{"num_hidden_layers": 8, "hidden_size": 256, "num_attention_heads": 4, "num_key_value_heads": 4, "head_dim": 64, "intermediate_size": 1024, "vocab_size": 1024, "hidden_act": "swiglu", "norm": "rmsnorm", "norm_place": "pre", "norm_eps": 1e-06, "positions": "rope", "rope_theta": 500000.0, "rope_fraction": 1.0, "qk_norm": false, "attn_scale": 0.125, "bias": "none", "tie_word_embeddings": false, "parallel_block": false, "init": "normal", "init_std_qkv": 0.0618, "init_std_o": 0.0, "init_std_up": 0.0618, "init_std_down": 0.0, "optimizer": "soap_variant", "learning_rate": 0.005, "beta1": 0.95, "beta2": 0.99, "weight_decay": 0.16, "lr_head": 0.00954, "max_grad_norm": 1.0, "warmup_steps": 200, "schedule": "wsd", "decay_fraction": 1.0, "decay_shape": "linear", "final_lr_fraction": 0.0, "batch_tokens": 131072, "max_seq_len": 512, "doc_mask": true, "train_tokens": 348900000, "max_steps": 2662, "dataset": "wikipedia_en"}
Each number is 500 + 25 x the weight over the matrix's rms, rounded and kept within 0 to 999. Layers, rows and columns count from 0. Numbers have three digits each.

# layer 5 MLP up, 1024x256, rms 0.107, rows 715-751, columns 0-127
481519512479453489520485461473535509531520500506512532493515501508478482481525479509518492520486471448493539514499493481500495502531480504506487502493489474507489510510556542485547485517537544524501522432497486487463523525488503464499491472507476516533510485486532489519533526502463516478504462476529495502510492532518527486512546461520526525530473480457529512468528503484474489523525
527474511462489475494543506517475483482471481487587508539541474491531494475494536458496493458546541499486506463478497469516509520512541488455534492473495485460546519471478515523509518469497497456490481548500485529481467504525522521497513464491501489483518525509483473463517528513498500485465486450508544484499545457516502528514511509449474467488487530494537476494525465517496545478509
509522538490504546483526525502528450468510481512492474478503462522513560458538522508499490481485524477515500459510489510474507433472523474488491523508513529509491511468549468504490527501485463473529533516510485492500461496446489536501528483487442539557520499523498425523469498480489516529483529489518502457521465503501504531488506518510477500533474502502462534500502496532470466541515
527520463503475475501477515451518495556510486500479496519503509495475475484501495493485524533547518500526499478433476484526507443512504458501448504476491492513508511499478463484496523534520519492458495493517484510493528482511533499484548508513484485501462483435514496503481468506514561454511465469498488504497495521481478533497525500453485525492493518427509512537469494531475493478499
493496483534473472557479512538520525513489529458516500512553467496510505486484505485512494464551486422492520459478511496491484579523530484542515495518536528520502513485512524527456509491528522518472555509521513528504502476503495484502477478526493516547490452504518488504469483506499507447489522502512502494488547526507514516497505545487435498495481537521492494571505536474516477517466
520461472470492522526483496528480499534496480496511499480548517493537515517489443519470537518512463506501496443513454455511504474512499512526529464564522487527491512485507474509485520507502493511495476468510565511521447484510517492520474487483507483527476495502504474516545518512485493424517511494464487479509564460512552476500466539449499512521502489531491499466472479512444472513496
511466528503523494479518505489483495497480502461501509480522468519521477504479509524498502458484473468524556482525561498480520530540441530541543502526504486485508538533514463469520532466516548529522526479473507507518505497528501479535530484488465517502489510455522534496469450443537493499544517548500493525415467506464461532478496487511496484492485491483513479478492530554514523562525
494504490497462532533446527504492475518489477452478490499467506471461534487537488486551487494505499511507486508509483485520497502514497505521492498505458481486505481518438495488518494471521468479510482474511482518497533519518521543484512503507497491506513471492443522512456458511528518469497470499502493494494467456465522510494512529520480560544486476512515487430536506524512485478564
509471474494536540483518486519521485480458530500500490542550500492531471504524496490522467487492461492439516496541515459453492508515508487483498506508528468543468450500529495475489520496526489460525515493513505478490528520481470542519494499493521501542499562478516447482480498492514511504457534472501461494501482466529530459478532502494548494536464503507483491498539547519511559488501
499491497501495533575513522506513503521448501523504488481483511483495479469515497502460513477466499547488522516511497503490471528465455515496554484467506485512428485501472499466502496517504488506485452536519485488575476481485499500540450471491459483467553467553442475476494498486510463470471486507448476490509495525534471455468521501463426522489491502498506506538506491497504496478501
542452497505533490479477500476517559497523493463513491519524496473418515489462487508508524495549535492526506463509528509510532473507520508530488537475563459509503466435545497534442507494481551513521496489498484474474484488504517483476510525539471498517527569480476520494556504486461501484495470490511464513504515543520511501530518485490508529494490507498510512525519529487521489466520
460499447521516493469514520495522529511529443492546511460498462499440485479473463502517505469479493461478494497525554491537465494516519492498513550481481516513486537467444499497537504494519480510529508516505524472502514511513492532525477483489553535543516529499509495536487478522566488526541507489503522502488497503504496517491498451507477504521517525501469517543538518488435503528486
479483521485470517457479501483503502530516533530498462526487509469446503517518513523491487506542525452488497537483511507497447523497479532498476497530496491491482529558499448498492497495480506523517463450505511486509489514507535511528510487489487459524537509484494522538484473523456491474504476511477509478523521513511510454501493522528458504516494504491513508506481473463546484518481
519527533488507529542512526461521514502523499513445471472493471524534497490528495497490551485493524482551480472554470461493527491524505478475509491493512528562453485466473584514518497494530548479511463511496488511533510528504548488538478474500478480475486500507510553474520485505490511489514479505484498541485496493533478445515487495501508491520488481542477501525523502526518538472497
484525483455517512493555524521484458495473487493522511489475526459500512490546489543498493533524475505510495483491465475511478469486508476516492520528483455486491490494502515541542482477510502508522527488455495504488481477451499504455479499490464467444494450529449470521541558464459558483503472516500500538479487484450512491513514523462494474512456495495479517501512471477481490490549
489524473507545472521534546502503520503485461502485548478460485466451514519482506520497520487477443454504485501501461530511468513518501494464522500485522526528482498480531465505494513510509493493534506435525499483515519511516461456529489483518494504461522516490524473514501517539496480472461545517515497486490495521476515513478495486486492518516463498470524505506530499504504511516526
494514483485467471500497529495463473457516498532439517496496534460519498498480512531487507505466493500510504507507505486500534526545505466494481494495513523492495521523512508470515520518504520491525487508491494464485483448494528502474558482467537513502510515538473484496512569490512487483542487510457482574537472480504487466512506501476544512465474492474513510516513547522478451484517
492505523475549487495479498516464473488504515499509564520515470499505504528476504506529441517515496499516514485473517549522477469520491509521503516516485465488478478507446473509500503492545498504447463526441517485473533475478511447503533489470505504486525432489475474460478510511454511454532439499470526515456485504507496519540479501462555506531496508525481525498496484444511470524475
487496482526490547496515535488505497472481471511461516520504510525477503542514459575499450539460466525495508492496553473512499519469505514523536495505440503493489501492468498504481493490490552505513506482495550514500450499511523499464509514511504503485480494506465524479519486476504517474510541520560512516473519492505504485476515499510506518490470488483503533514539526483498490556510
497511516492501555510539487442506508457454505466499517539526503536526515474489497519494501479442481483486540489504501498475458476497532512511503501484503467520469542522485501463539509522460472511455494502458526506443504503476503452516488467496501523467493482497529487539529501506524512477495466471489550534520532524437462530495520499525506469499506494502518511508509476485506493482500
512471474532493470535512492503474530495552436495494492488509520448513542450495501529508478524474483522515510535481500536509463493462537533453518467487498532528511496535483519532478485553529518520497493545523499462488485498475520463528498526492524505492460513541509494454465468515460512449523482511511526504517490536474500516489480529565492485531487490486529517518491535518510454530502
484466511512484485525514518519518473483533551488490468519441512519498537496509518473493506492494461481506490517495501553499507467467469504439496469488522490449472525486481495507561525498525513514478503506484469499493471534491544525507502507431536493481464511455479519500448513517543494504520500424515498492464468468538462527469491513482502511479509503476532475518494475469491521526504
510534473559512512484512498477496526485521512550488515494498504441473510489482487481479465518498512520513531491481465491488506504499505481494500525500499537508495526492503478482511515493473524523483516510477530510501504512527541498458527481490533477505488539509446480523538525508515507495476502485559497526480453513471495481472495508509511505498497531520485531483486479484519500474509
492515481522464506492517493478531488514533491477521484518512526511504501492478519517492489544472465551513516471499489530507442530479491480527505523466450467480516535467484492512493529509452497498498484452485514480467472520515500470519517478493473497482465462471477508507472469509480483499475462520506515460495501529501507463472538519526490481500481511484515505432468530567478535488473
548514536500498468510526546463515464512463480524504450480503516492488516502492517517480536483506537501530524492466505522487489489475481473496537506515499502541464498488473506525524490462476539467528488545459475490490508495505476449511551470477496464480528532493464498529517509484505505513490489493496466505520527445458469495480487531509460495487500520482496517498499522500500493490499
463480482492511516534533523493489466477473484504486485519526499515511528500517499518495501514512514500464487467538493486493505534486445476496486481481521539531522494493525469500549528525514497483466508454459473530496515494502573512472478524512543443539511499489520503469525516490443484502467470479533475478545457505492503451517540529503451487501531485528528467498519506469494515530494
508501471512494499500498463519482526491484475510530528509497516537526466503510505537501502530515534498517491493509487489516531482553512514504505489490545515486537528530526512509532530506491533490499520524517518479471486476492476507466480476499533517516490491478518521506480517497492458493542491516545480538511499551559495493521487498521500468483524499467491495579494532509483511454485
461463493493497477496457536469495502529474494522554475493529548484511470504498510468481503492514518498492477530459481468506488489514521472510504479493507480462485501508505512515487477489506492462527523454552500513485501530486490499492521484515483489532506505510506476513549513493524535478465474546495471503516528513541501474476498513486509501527542487502470533506494465491496497499515
438532497531487485492493490488511498475527490493536491506489475503513560492478513493553500494500510490491513519491509504482454490477481495506490464491460512546497470593493497433506492513545500515490490503484500539518473513466536460468490459518494522492506478553505478497497515472504493505513554525497472525517499495456529471511478491491468547516534502467521518520530497482454507505507
480511509467488490490492498505520469507451511464507468502500483518489507467478478484497506503512510496494502480524487483527511535491519536509447473476501489484505479512511469516499550446495495502465510499481502500486498488484491497503537488464527508514470480488491545487538494471460482471418451477533503526503491486470503533509544489473483528525541462500495500495494520518490487515507
480506531490501527477474511537513476485476483488502468519449466509488503527508480482508467515497505499497468503532483462498512498500490502495488470524524520554483497480504469476486482469484490470509524493480515523500465474518443495498581510520448515514537503514485465532511517499512511470483522493473480477520493448529514446458483546482480474486491514506557507470483535491521511467540
467502513483501517452503481496540521524488507501500486499503506493468506500477492524478495503533462495476499523482446491517531514507441498519516491470464485496476492492481517507521532480524512556530486512524518506501503541551512487513509501529476535569483484474475528486521425539530522525535537538510491520496555502519497459533525504488506469478519457512515472492505497506526520455514
541516509518490481479491509519500518519545507509534514523567502577509524534495503503474466480524532526478473488523488552502509497528520499503490520522466488496544469498515501503518510522470463551512537514494478475459496538495488476489541484479521501500512493484535498512563488465510500517531526486477505468507517536459512492544531459490472500527539505513488500528459488483519512493513
498569484519514535492463499511474484504468526493514498517494573491449505509533499512529488508482513496480514516520487505524478495491474496500466499507508497486513568541511511519513501488522498478488500412541479542495517502508513535502506516508516541490476478505479493469565502488499518532482532512488483458479493510542509518460492498495496473528545510461496501502466444553470462512531
519497520494512515489505511515493526470472517490522484567489486515459509492514467500474486511488510498531517489457483466497552462496499516519484483502531475478485468513551463476531501486497537497512494501488502496542500493480514517528477517512514518481536529536474517517471512523474511498544512518534482531511521526495482510468483508522517490505540496497524497530484549521485477548476
482517507561508481458539501531502481462534485499468455472494538537461486495469488469439480482475494512455464477545488512517516557487466532527527507519455472468490494523480514511515531519477495545481510483468506492490508499497507482514570506436442486470476499507513534501463449468553479493499528495472499473532475465489478518489531515514487513534480516532481506483493537487516486464511
481494438545463532481478532494513489479504471468499475509481500574482495522511518479502481484490510490521499503509474527525493492472488447504494506477511485521479533487500467479534491448485489483458479520497486461510452500550461494482449483514482526466533528502564548554514484517494500522514496532504536501531497546518487539474455508460542458484499465557514487503511517487515550539504
# layer 5 MLP down (transposed), 1024x256, rms 0.0872, rows 715-750, columns 0-127
528551503543490519491524537525493453496482475489556507494508510497512500530516482476524523519473507509494526457524517503505512493501481498517476484473510529486519481485474454519498471483515489498519501532497494508512504504476502505520493510520500527532484505497521496461533451504475501484507493473526514482453494525517491519507466499481510537503484494457513497513457537532447498485429
520547555503521495485539475428510491503492497530501517492477521520490563495474494451500505516474523518501487496480553550484509464474515485542478530527510493449502493498542530501520499535509505534495507484462499512510481495497523497479561495479489489523489521490480545515514536509492495517437470527514505509467492472500521517516443492515425503479443487506496497498535504490530467556480
529498460493518506468550503524496484544527485477509536527510467502447487500472499474508537521490503525495524490515515436505496507494503488504454491479496517498487489505525503500526522495497527507481449509466505513560453514499490527501506511535513499536517488523495553507519513467527516513490499501457511466519511502474502476527459485510489492485481510488507495509511482521540517473536
498488494502470443527482501506487488472513550461482491496505480483446491517475504494539494502434477497515438471539486522547475496470529479488511536457508515476462542540500512525531467487524534518498560488480510513507546536498528517530525526492484500485457471519525489477492518479502463459494493514468489519480467536494485494485502485519484512531510516496513486504469508522482411453453
479489521469500472494549506462524505486478489516509514512547509522483505500522487493482498511466506557512499497566467521532518492491485504462501520489473475500502465451487489529517513505461486528503526516476502525490454531533524527475510578457500509511499517502491457541470542524505484505519449484519508496491451426482533500506521481478522541478503556534497490517509492484458525535476
502488486498544493502497518521487517484547495522520546510457478502491561508544573447511547531460493509546534516502498463512492540507469494532500496507485472516483557485482495486500526498538497534512476519516477477527508493502493484506526502527495501508502510506535516495518464543524464514517528513519491504486457509493489496469543491523477503462490507476502481467509473517473516454526
506539459500468531541499516452513512486508527531493494533523519517481535473519500442491487518461477459495500503521522465487499448574490455500462439465496484476491507553472482487504471559473495512501516516501494460511525540491508544495517517514543517535503505508526481523502503472451524443490510528483476514481489450490497484495501495490542478501470522528501548572494525508521482543495
497484513491471522501505481489462543528517549462461468498493522519540474466458504423523542502480474497549489510474512511503506474505482478490484498475516536514442539486507466507462511543510506527518490561518515511541533525504503492522472485496500519520473492459513517465528479476529480493550493453481491481482476524530543487480444499465478504499513500502501510551493477522466518462492
496477512532469466507501487524514507519536477523467512553490506544482546451486474523513503518526495481485531526497510539501485482451480503448518511486516493464481534489516529487488484492483522489522504481536523517520530456558519487499517518530543475504484471514475498455528507490502468504450442480481558536511495526566497496527536499500469519461522529464431455439507511513518541486491
433452498499492520475482481465483485504508535535489528504492469472504462455499493503516483491535490514497521459494435507531484509499464509506451459519533516572462519509511442457487491526463501499488506491492504534568490476466487495482436450475508492505493529502526483516527528441498509502492528514483475494477528497460537527510475511474452505510473447477476464484523508500529490491471
563551495463501522477510499535505508476516476470527471487498491503486506492488485484486528541510529515531460525445528506433485482495489510486452516467545526539460487525504480472496469498497514504536477474491502452496470498486498489519489474541510505502485512471529498471487483500486501486475515500512490511461515536485516498507527493495536507526476475451470483491515499541489554454502
483540513483526478467508483470495476499509531532505479517467503536502520471505495499494478493463485500525470499510490472488491526489527492507517520489530490467467487469541501498503483503468495500524486478500466539469497482460511500445534540496584522522513536467473497513471503512502490519474465522505490511543497538452533455483515513489517454470504542498507456525508485505523523478446
480516506472464521529480509523503485485513500477508501476532512470495510513486496482511483506482509479481447499485524483533499507535528474518509531479476552534472487502515513494493487489494528530508546507513523497531482518467494520489541473506539487533461510468508511504502523482520553487476502505530469551518494494466501493521528491544503524497508510524489463499493515525501475496533
511487490514466479499513480486480502490473509478469509489471507499484552472528498434459482499481559489508529494518507486507486513507465521501500509508486449509489485467523513517499535557500500529515500516506447509496513528434524544510489531483517532521507497528526503493505477473504516510563506507465511462522526489511534501536491493459513496506510497512452506519482497508472554460529
483466526509491507461499530494459507508494458486546508470544534480560501461541472483514549528445519480497503487477505524471506513549490483480501466505487501487501486515527493493494474483522508503499497549479522516503487522549516534513515491531460530540477473482459504519449497545514498513545467494497532500509485529487522515484514488480474520496503504503515491483458523494504520507461
530466478505538511509481525490489470510535512507473525458487461532500504530508489531474492512505532507459532488540468504514509481496560512464505503504536484520474525515489535553533514487496540470528503553492492498519524505501511535512503474541450487546525511492493492494486516488520498481504507545480515515436480499496488517520524479512507480520513499518507495534474481519489495533525
512487510526517476472479496475475534526505478482513516485497529489492478504497482455489489450502498509443521523517500505507512482491495460499498507477450542526493502493539497530507470512489474508533509481481444496491485503530510491497517469476458489509551503489479474521507517467509533513524483514520496541469472478517528479530460555509546491503493520474494500501507514530503504483478
544474501462473486504487502531487511515495508470536503526480447512461495515519526545512527493512492533487524507508499458468470513559521475506479469558484508445509520534478473481540469494528494564463501450456503515526521478446493486479515526532482458524461510484484509484501524491500542538500472536498534523497524504475504549480452497467529572502470475521461503577516531526517462453477
509521482502457492460495520483471497540492475518523504533466496477503534490528520484539500486496487505449473482518516513503445469479476450527474515492537502496463508472503456508492485522497493513455495463493462503513492506504492508487465467463499469516501474534475496539545475495509505450460482472499497457448555493487444472537467496512465493494523495507500484483496480494522479511453
528501524523491479529494504480483513529471490500513481467471544456558491485505505491530490490500491459523493490502506496520530483495515471517481500539500549503526491525524448465502527508549467503528539501496497530525448543500489512453476447476481482510496513510525521489527503446450504534487499509456532519489506514472484499475529502472471525516478539481478534500492520466522504472512
496498468494475469523502466504453497529502507496540521505481464526516508509497527519509464544488521478459471470465488486511511523488497504485504499507500508511478494474482506551493515457538484518519513498465491470473497495478520489501514480517517542522490487488493525500484433442497505545511469498526523509477495509503486478508491497519479479510458472508486504517479495524485487518517
512526483489489527469488519490505532515456552483517509518469493509495495527522517481482457513462509528483499537465506490490482476505519510529495472488530517466512513511523498474484515540530477555496473518493501473552491491488494504472502425547443524527484490502528515487473476510464497511530493491519527526492499518476467469483466483468531464492525485532529544481482498491527522497515
551495493516515533528480532493475525521479527468485479511508466487519463538477467490496535506509497511531519495507540483492459550471470518485522501452501461499473538475496483538541503493433470481503481513445522548461501477516496502493515488521558475546511490506505485514507523570519520479462520512506540510506497523458474448484528473538519494500505476522479510500491473472513472479495
479509459476522481503524501486493492495498506508450540474483499549482499478498502515535489512445521494459476523495532436543563517521505498494522546505470503465462476480499520530528528487509555485485509495484497522497545495496522524508528489498518498495487522519544511461510495494458543478509495512479522524504484546462494483499473516516454502487477450518528473492460482447535472471485
485512498448501501502477508481518484508479512493510517498469504466515479494488512492470452462480523524495494553477513458464509527523505487499469471531476522498470462510470500499476492509496537475463478488484456512486525481549477488499503535523486484490481460513541492492518490545428531488475508469504527452501530476493466505528507471495483500514484464519522550531506532512479502508554
491501502466500523525506495527492478478516467484509469522497442496476476518496512497491527454513521518503437513524465512511499522478521487507448492490521540513529483492480482532499496513545514518503481522520532510491517493440502496498550559515467514542528525476464498500529419519528497524518495510498566529552526510507451525505524508572482483534476544526456483478497510497509502500516
460511500494493507506490515460555506504473474509519501470539476466567506481509502492548500496501539493513492504461530511473533532489523512486491531496486536505510449488478495490499510527501497506492513499494537514504480532502529490487506526502537469513484508517490552458498481527492498506457498495477485522541485490504516510481485481501512471512546532507454523488487474463545450513514
484489492503490443532499523528524508493498506505533494504499552521521437495507511451493500508466480483475492491498499496459509497520487513499474533492471474449519468505540482512495489453494522511534517514477513508514486501511511493470508496488495524528528504490514501528538447488452451518489558512479515514496536453477483497516525495515491514507485489450489453500480504522508560493473
510498494450481531409518464554493522484488522479502506464514481491522502543523532504494477524476543454489536501512552488520484498514457469516466504475494503521450506497515514473527504514467488499474585452504439494529533501494488494502455519535488464491511497503490497469451492519534464442505491509499474481495517533514501505483538499532559539548521500491499459497468447485523511494510
496467491502525523511494497497477464501518533428485494504500514474525481500510474503492496491510507455504508468469514498543507502496535512478521477473500495536529523499485505459528470494558537483494529504496482455514452492497510528496467519489490497516496510478493464506506415462465468487527490484493479485547526512502475451451527467495535503501519512507485530482517524480529522502465
493525522490512510464516516482492474467535502478528492515477491500512503501493504468506495482519514449492470517526497484482472494485520466489479515464519457497453481459517537516522473538494517477497519472483535531525515530483460496494469509486522491521533481505470495497540481507544525529462516530496488511481524488466533498504505511492468489511508539500483491529489505555492524472493
504490513500466463522551565555514538491538491496473463532514508473530516503456495501555494543518504475471511496580515513544475497516469518470515493476524505539492508482543555489486469511468518486494511512491507511483499486522453492513485475493494470471484505540524527482519525506531478468491461473497467520479490510503500502489464516468567516500497511510505508485497500490505494503482
487471504510510538474490483549500530487496516537507506488472459551500526489521531469472481497513512491499525493488533557517528515493520519501481501521463528477482496446503463504461488499511507493471493489509516520495510495479499483513519515504471483487520490497556511524521454511509546511463501523436478487477514546476504493476526485477502478503529483494472560474479492498484490518484
525510561526509501504485520505488562506493518521512498484499533503558454501508467518498504503529449485533572495500504483506529487467491496474505461496565473526519476535508534499543484480506524532539490480488489488527521503486492524498497490559523505478520477486522560523540498530516438505508532483490473516494506499505550487486473499480521557507474472555497488444513528499476468548454
472513447513506513511509460492493479462533473458496445494501534500499505467495504499475456506487507509452472520488465497496465519504512510492550514474509471486470517495515538467500556463457515495494520499498455442524520522486508499532498508502472488449456515480508544472542573488517516497533496511499444487509504471539490507499555517491483512479473432482500517533535495492518517494503
492459489523497490491479502495508527531478468467489499502486525553485494475461482518519552480511507523468523468463524491509507520520522472473505507567474493509544532509516497493559512504509477488541542505466473478486499482454425503460451517518523495448504532493564508509543469472493458530446548518475509522519508520509475487494483491487543479514552506497531500512574543494464499430428
# layer 5 MLP gate, 1024x256, rms 0.107, rows 716-751, columns 0-127
508494466519489486506575509523502478523462499495478502503443484472495482527472543521507531484478543479489510481451468495470541458497449520512521517484532517493513497511550473534508566522504470498492486474507486520534509507496426471496455506511547487508475510513484502559476490446481554475480492488461478465505471488528461538493525499479484471496539517552505489500504553512496482485514
456514523486485497566509505517556492501468558525509493473495494513487523485494473525514495476525470496473480485534493503511489489501477492488489517481513483521490478465512539516502477507547483515543532486450513525543478523488543488463489539496505525513494459488520504532490500536492527451521465477514491519490467488505512483513470505489433517505497501515504503473539469479478529504507
494553496535514482552497472476501529514504494471502492513493533475514505456492544515515468450529508473485492499518516511518469488499517523466501486511500545484519475487512467503530468514510506542483533494481487486456511479548502484513521488557435525562499506483517455536519519560480513505487535478489482557470530541494464497499483429487512485449491490467509476490478533478544511535501
510511477516499496474535489493506546501452489492490530533467529507490502468510515496512514523485504505512473476506510468526520470488510493534481467481469478475504463483501483548503540513480547496496485489463484467482506495515500528540496473463514503538516520548515480476485471569502494536477494479514526489540497502490494480494503491487474421491510510488487448464512501463504495473477
558487458491512524497492514513484514516505461478536480518478547510511476515539540451501496528470501522528486473485421526496509501484483500476460522529489494499509474512495523532545472502535485472471498516509515480508513528488512511516466507470496504506495474526539473479524505466523508540477475471494458501507447496550486488476484520511515522561528532541456538474534508511535491466470
537480503486498503491513509472478476517480518464538496531490498545513488508517454508525504502500531506512505498499488493439532478496507483493466562484479501498490508486507481492471510458494558483519502512526496511471502528461487557508526496495495488547520526505550494505500474485531482510502556509487501468517544497392486533515567461543550467536513464559493540534510485499523454533489
487476479522516527479480478505485508495502572520496515518458496557487516509508517509509463487469463482514461509480462499490499485452507521503564490519508513510508487501504482542495453462490534527492513527540553525482501465516496500501467485508477479509513474492515484492492514501503468489483518492493499468491511480498521470483531504500490492456523519506513505599523505515446501528558
529512522520526530474538544520496477527502489480476489445502489526521500484514500422470534499506493546469532482437489466518484474509463489539533515506525522480498517490512511515514512474469452516523463456471518532482522485517515477515506521507508486473486500533466468508472514498529485524477483513493532457473505462518504522538515481500481523510503519494512551446511491493498452498516
420465501493529461498498461513499526437531464504486521556493546521520504464494502529468495533488492536519517494522524486486485497485477499504463526532482460502529507534527445526439488505544517565514524508472512540499469525538484501487499543485499478507500519482527516511510503534507489493486466562490553565529528483453504494490473511494536498564483479506488529491521471490497510495496
459500474532529480486449473511482494522463535485513484533513511523488506510531500501495519481493539505518509492494486473505523513506513477506502475493462492435500508466500557472488527514488562452518493523480472473467504465480514454509556567477514462505485528456516517516519466499519478453519520521503493495513497510513513484527505504497517478490514475507496518515520502501550517470497
502496493491505505459541518520492505484500492454500503503459486492503467549478496506470522484487498526477504497491471544507522462502483490501469508500462504499497506501464465554522560493494505560496508503522518531530493534502521578493501507493554483523495522493532499486528460512536557513493482530505492489468494532501462476527501473514487503507557516496465494505481499468475542522509
458477522493509534532449484472533547515485493507451496495497518535527480543451528530496497509539503491515499505481478525490457447497483519491506489463478531495486442521468492520530490429473446498469507505495508517477455515468488522459502454519518541458468504513467457474494495475498507500566482463453521469467478509482482502478492492489476499496507487496491513492486535502515480466482
487481508480469512517488467490494509492458499494468503496444499476493456517480513494514472479495530466503492478520498537504545486450455469472505502530520508550459516557537483514462480484488511511501463517518509514526471488475501489497509538491537518482488473470534483494475476503481512469489487463476469477492501516557518492464452497506468502508502519511456465482522514486480526511506
505494489514484505496508492480493566510504486454524514465482506495520510467519542501516484507487525485444508503505498546484521488476474535467522476532506489473531521481492549455491517505555503453580462509529521497465431527544527466490533539482509492505496512523498470514537487572479501497487495476479500511507546505482497514499486479521480513508514499496538528499486486539490491505485
492488530488500535471515472531475495467492534486505443509496515495495475497498491492475486519534484464492491509478522523523506562524507442551479502541504514510510532500489496504497512528523513504494488513493492532505465513540522535525483489507538503505464489510499519524490470504478457488485503539500496542506526494484478451487507494497479526485529516528460448529485482510536492478513
516499470547527498487511528501497511471498512490524471494517482510531480476492453504483520504508494455448478497491498541487533479540507554498480502493497512461492504506493491454468508517512501479480483514511526479488513573497490494476496462499537502514492535500504472502493464532536539482472452491506459508484520496486448509509476486532505497488520499476494484512490513500514510468473
470513462530480491480499514502489480492487519509483489492475491532520487454493505525502493477512431527481497472518526482489481507458496462519510509530548538469515494506523497514480474533518481499494501493523534511502497472480518524531549529455547514540467504498488507531467504542479496521480481515502475552532535546486454447513468479484532498535489467535487525494478493500495533508496
524500486513467521523486479534535503521507498513492512495491453491505515516507482523490500485476524504506485545468467522485507493478480494521515504509525487499503519538525481469508477512502535465481483528534525474480543468495540561515478522482476518475519498477536504470476505506524470497518499483504541524511482491511469479527486444544532533528506474500470482516472525527486557491537
475478506522554496510552520526537471503557517485512458491528472469476465544474523469493478472511517555490521453504545574477497497526484516474533490467487525529500554512514519506469530482482498522507478484565522483470516504482465499575479443509459475521466479487536536508501482493508511538479545489485498506498501506456452516524508492484489532477507502496467485504514515462446481488477
479477505489530465463463493495502551517509544492493523520506523489468505492515521428496530482521513505536484530510484494450460517505484487499498521529485512491486493473535482413525530518511495481505487490487467564486499494463464506462483494493485465500530492518478533483501503504541513488499545498482465537489515497510511459445502520475493420464522508520473510519487490522500547486511
551510520513494485476473495491512487471530522457516497491502529517472531497537480537455510520485502514464539488508498525474518478505540499463503501496501481507527449478508465512529542513469508504484494493500497488508469513508512500545527498446491533516519505504534492466541508486535517458488521462491494518522500486470497478502544484467534482484475481503498459526472523462521513500503
455562477471500488477504491477501487538452532462470454494471521470478518483533519513479495514564483455509513479525490529487496466483484496501444503489551521488462484528502506525518537515491503495490537495481496471491517548500498518478525455505505476491475467483531511455503520487520486462521500512498476469489477487525515483476481496467517503507500508466530500498505502477490526464514
486502494522524479475481506457513506505519532500458506492535520472495466446524502538504465463447503461524523477497479524503410516511454491561502495487524482540452499505494514533508522495470505532520530523505555504474453489516502497511465537494513510470473454523498534523478516547494488515496524531506527485498534481528484420406491507506467456512499464510490526466465491494488531471511
497504481520476474507503490536505557548450494468516545526481529508464505515554457484530531468491516461524505507499482508518524512531492459488492498512507494493479535540449540496476547485530487518472494498519527515517522551509501496473468494477534490503476549523497540535465529524529503457470500463539499500496512534537476472550494499535480544551522488509443505524486503477440491499512
520529498473471525530506519474514490489492471516545521515491529507477481509490534486510500415507536498530529510500502533499531504526499494512505484466457520485497485495559501502514572499501520487502468484490553472521510524486473504452512494457487535476479494491519489504475502508515454506509488496504483470507523512570488498499523528526476479482491510496466483485506532532496496454466
530480507503517488506501478476489511514496516439513524483486491499543492499499479517531484467508486545464496505506496492513508484478488480488519478461486538511477509493515521482487501509507527489472511497543494510505473472513508501499522453473534480517503506553485476459449492454501498515517485473484500497472479513513512505469460500535468516494533484537470469489473507462474516471497
531491478447492499487491499499515520504481501509529522478460502515504525497484445494495496520520513490558514527511434518495474499504536512468494494492472475483501511507480501484483483469526569440497441476506442517475562477478504521494533455465517496526491500465514505506516522497519534494458508496491496525451492520494496471471560537475484529480502534514509487453511523503438531489479
501521500448494505531505516517469520465486524508509480492500487493524530504539524484512487484505519518478479490491521490447489470480481532475521450547470495488528473525473488525518481491511493517483461541465549523556509528526512548446475500529480518498469504548471502510506501483497508534481499553491502485529470524464480446453508472475506510465465510504507499514512519518483514444536
513496470528488488509505472489464490505517502480481468499494555444500498479519488469530457494511513439442479481485517535496486515499523496489511481550483532492508504527491470486493536551490553541453462504519521550504486504476544509452445493507472502475524484466491495454495452468481491508441501475490481547487468484482520490483474471468549494497511469493542488478489504477484509543519
443481524521486501492474500497499507503519532506530552521490517513531486500490535449525495487510521492490508517534463428476523486501485474493478536487478484490469503460488511453509503521517530511522547510482527491512528495493473484475516508500476484491508475490513512501487523481485488470511466526506472511550505519503474460467481483459514478479526481493510518547483485527457504479504
481504533517534480463497451489532522517466493481506475463499506461494505520512543492512483506486526493498481459467533531511482524489470508492455506532499478530485508520465466483479488490529484455478510484526516489490475510528498500482487522494540510531499424519493490492471595495525470491484536519488517506517535501464483486530526530501486512476516422504498443561465483494538540484525
455486464522540510507510492500507505466497484485495491474495501472541493501503527485524503484484496452511506536480464506512521504467476487491485505473518543495471518500526495498497490504499510444459469537495545486477526442506505498524455491476473493534497482490486513500444521473525495519500495492507494537447535497506489475455504498549502483472492518509468532496497488513489523511478
533500465527494538470535514489538491516483473520491526459538461480490495486510480503496504527507510502456528504483471479460525530479514513512498495502488519471539542568450476472531508491489517510503483518498500520500495515472470539483514506512498456501557534551484502519493550518501496472436481477498550496489490495503474516478523534498480502485479534558506495558468471501493517427548
498508480514513487459530525518501515517497503500545467484494491473453514506488492484520465501503499489498499533478494475493507462506481517520529508465539480456459524549520506510527530474458471505556500517489480500506508481487531504484509508500479508503478472482545528511539488460525514484525489488498507499457540461531498537474528518503472511495502490493500489529529493544499478507513
474493475504518511489511503489510506507479485520492485517536513512479488511488530497511493477536489523509502526511499509501537515522510541501511539522495474455546490562453500514515470477497528517459468507490500470508500523528483507490521527557500518497508492515579502477502512488497473496456488504528453493494493501525487470482489480486540438491524507502485520508505492535534525520517
461504519556505525468495499439535492460503489478509474498520509522516477483426519475514524494514480503505545490537517505456532477447536468526488509470501472477483484445481477483475479455470516500500502421440496482523475508449451496504512466506455485494465516493503490556527492455534526538502474457505480423464504493503504521488483485521545495489469453513522488502475551523518528536508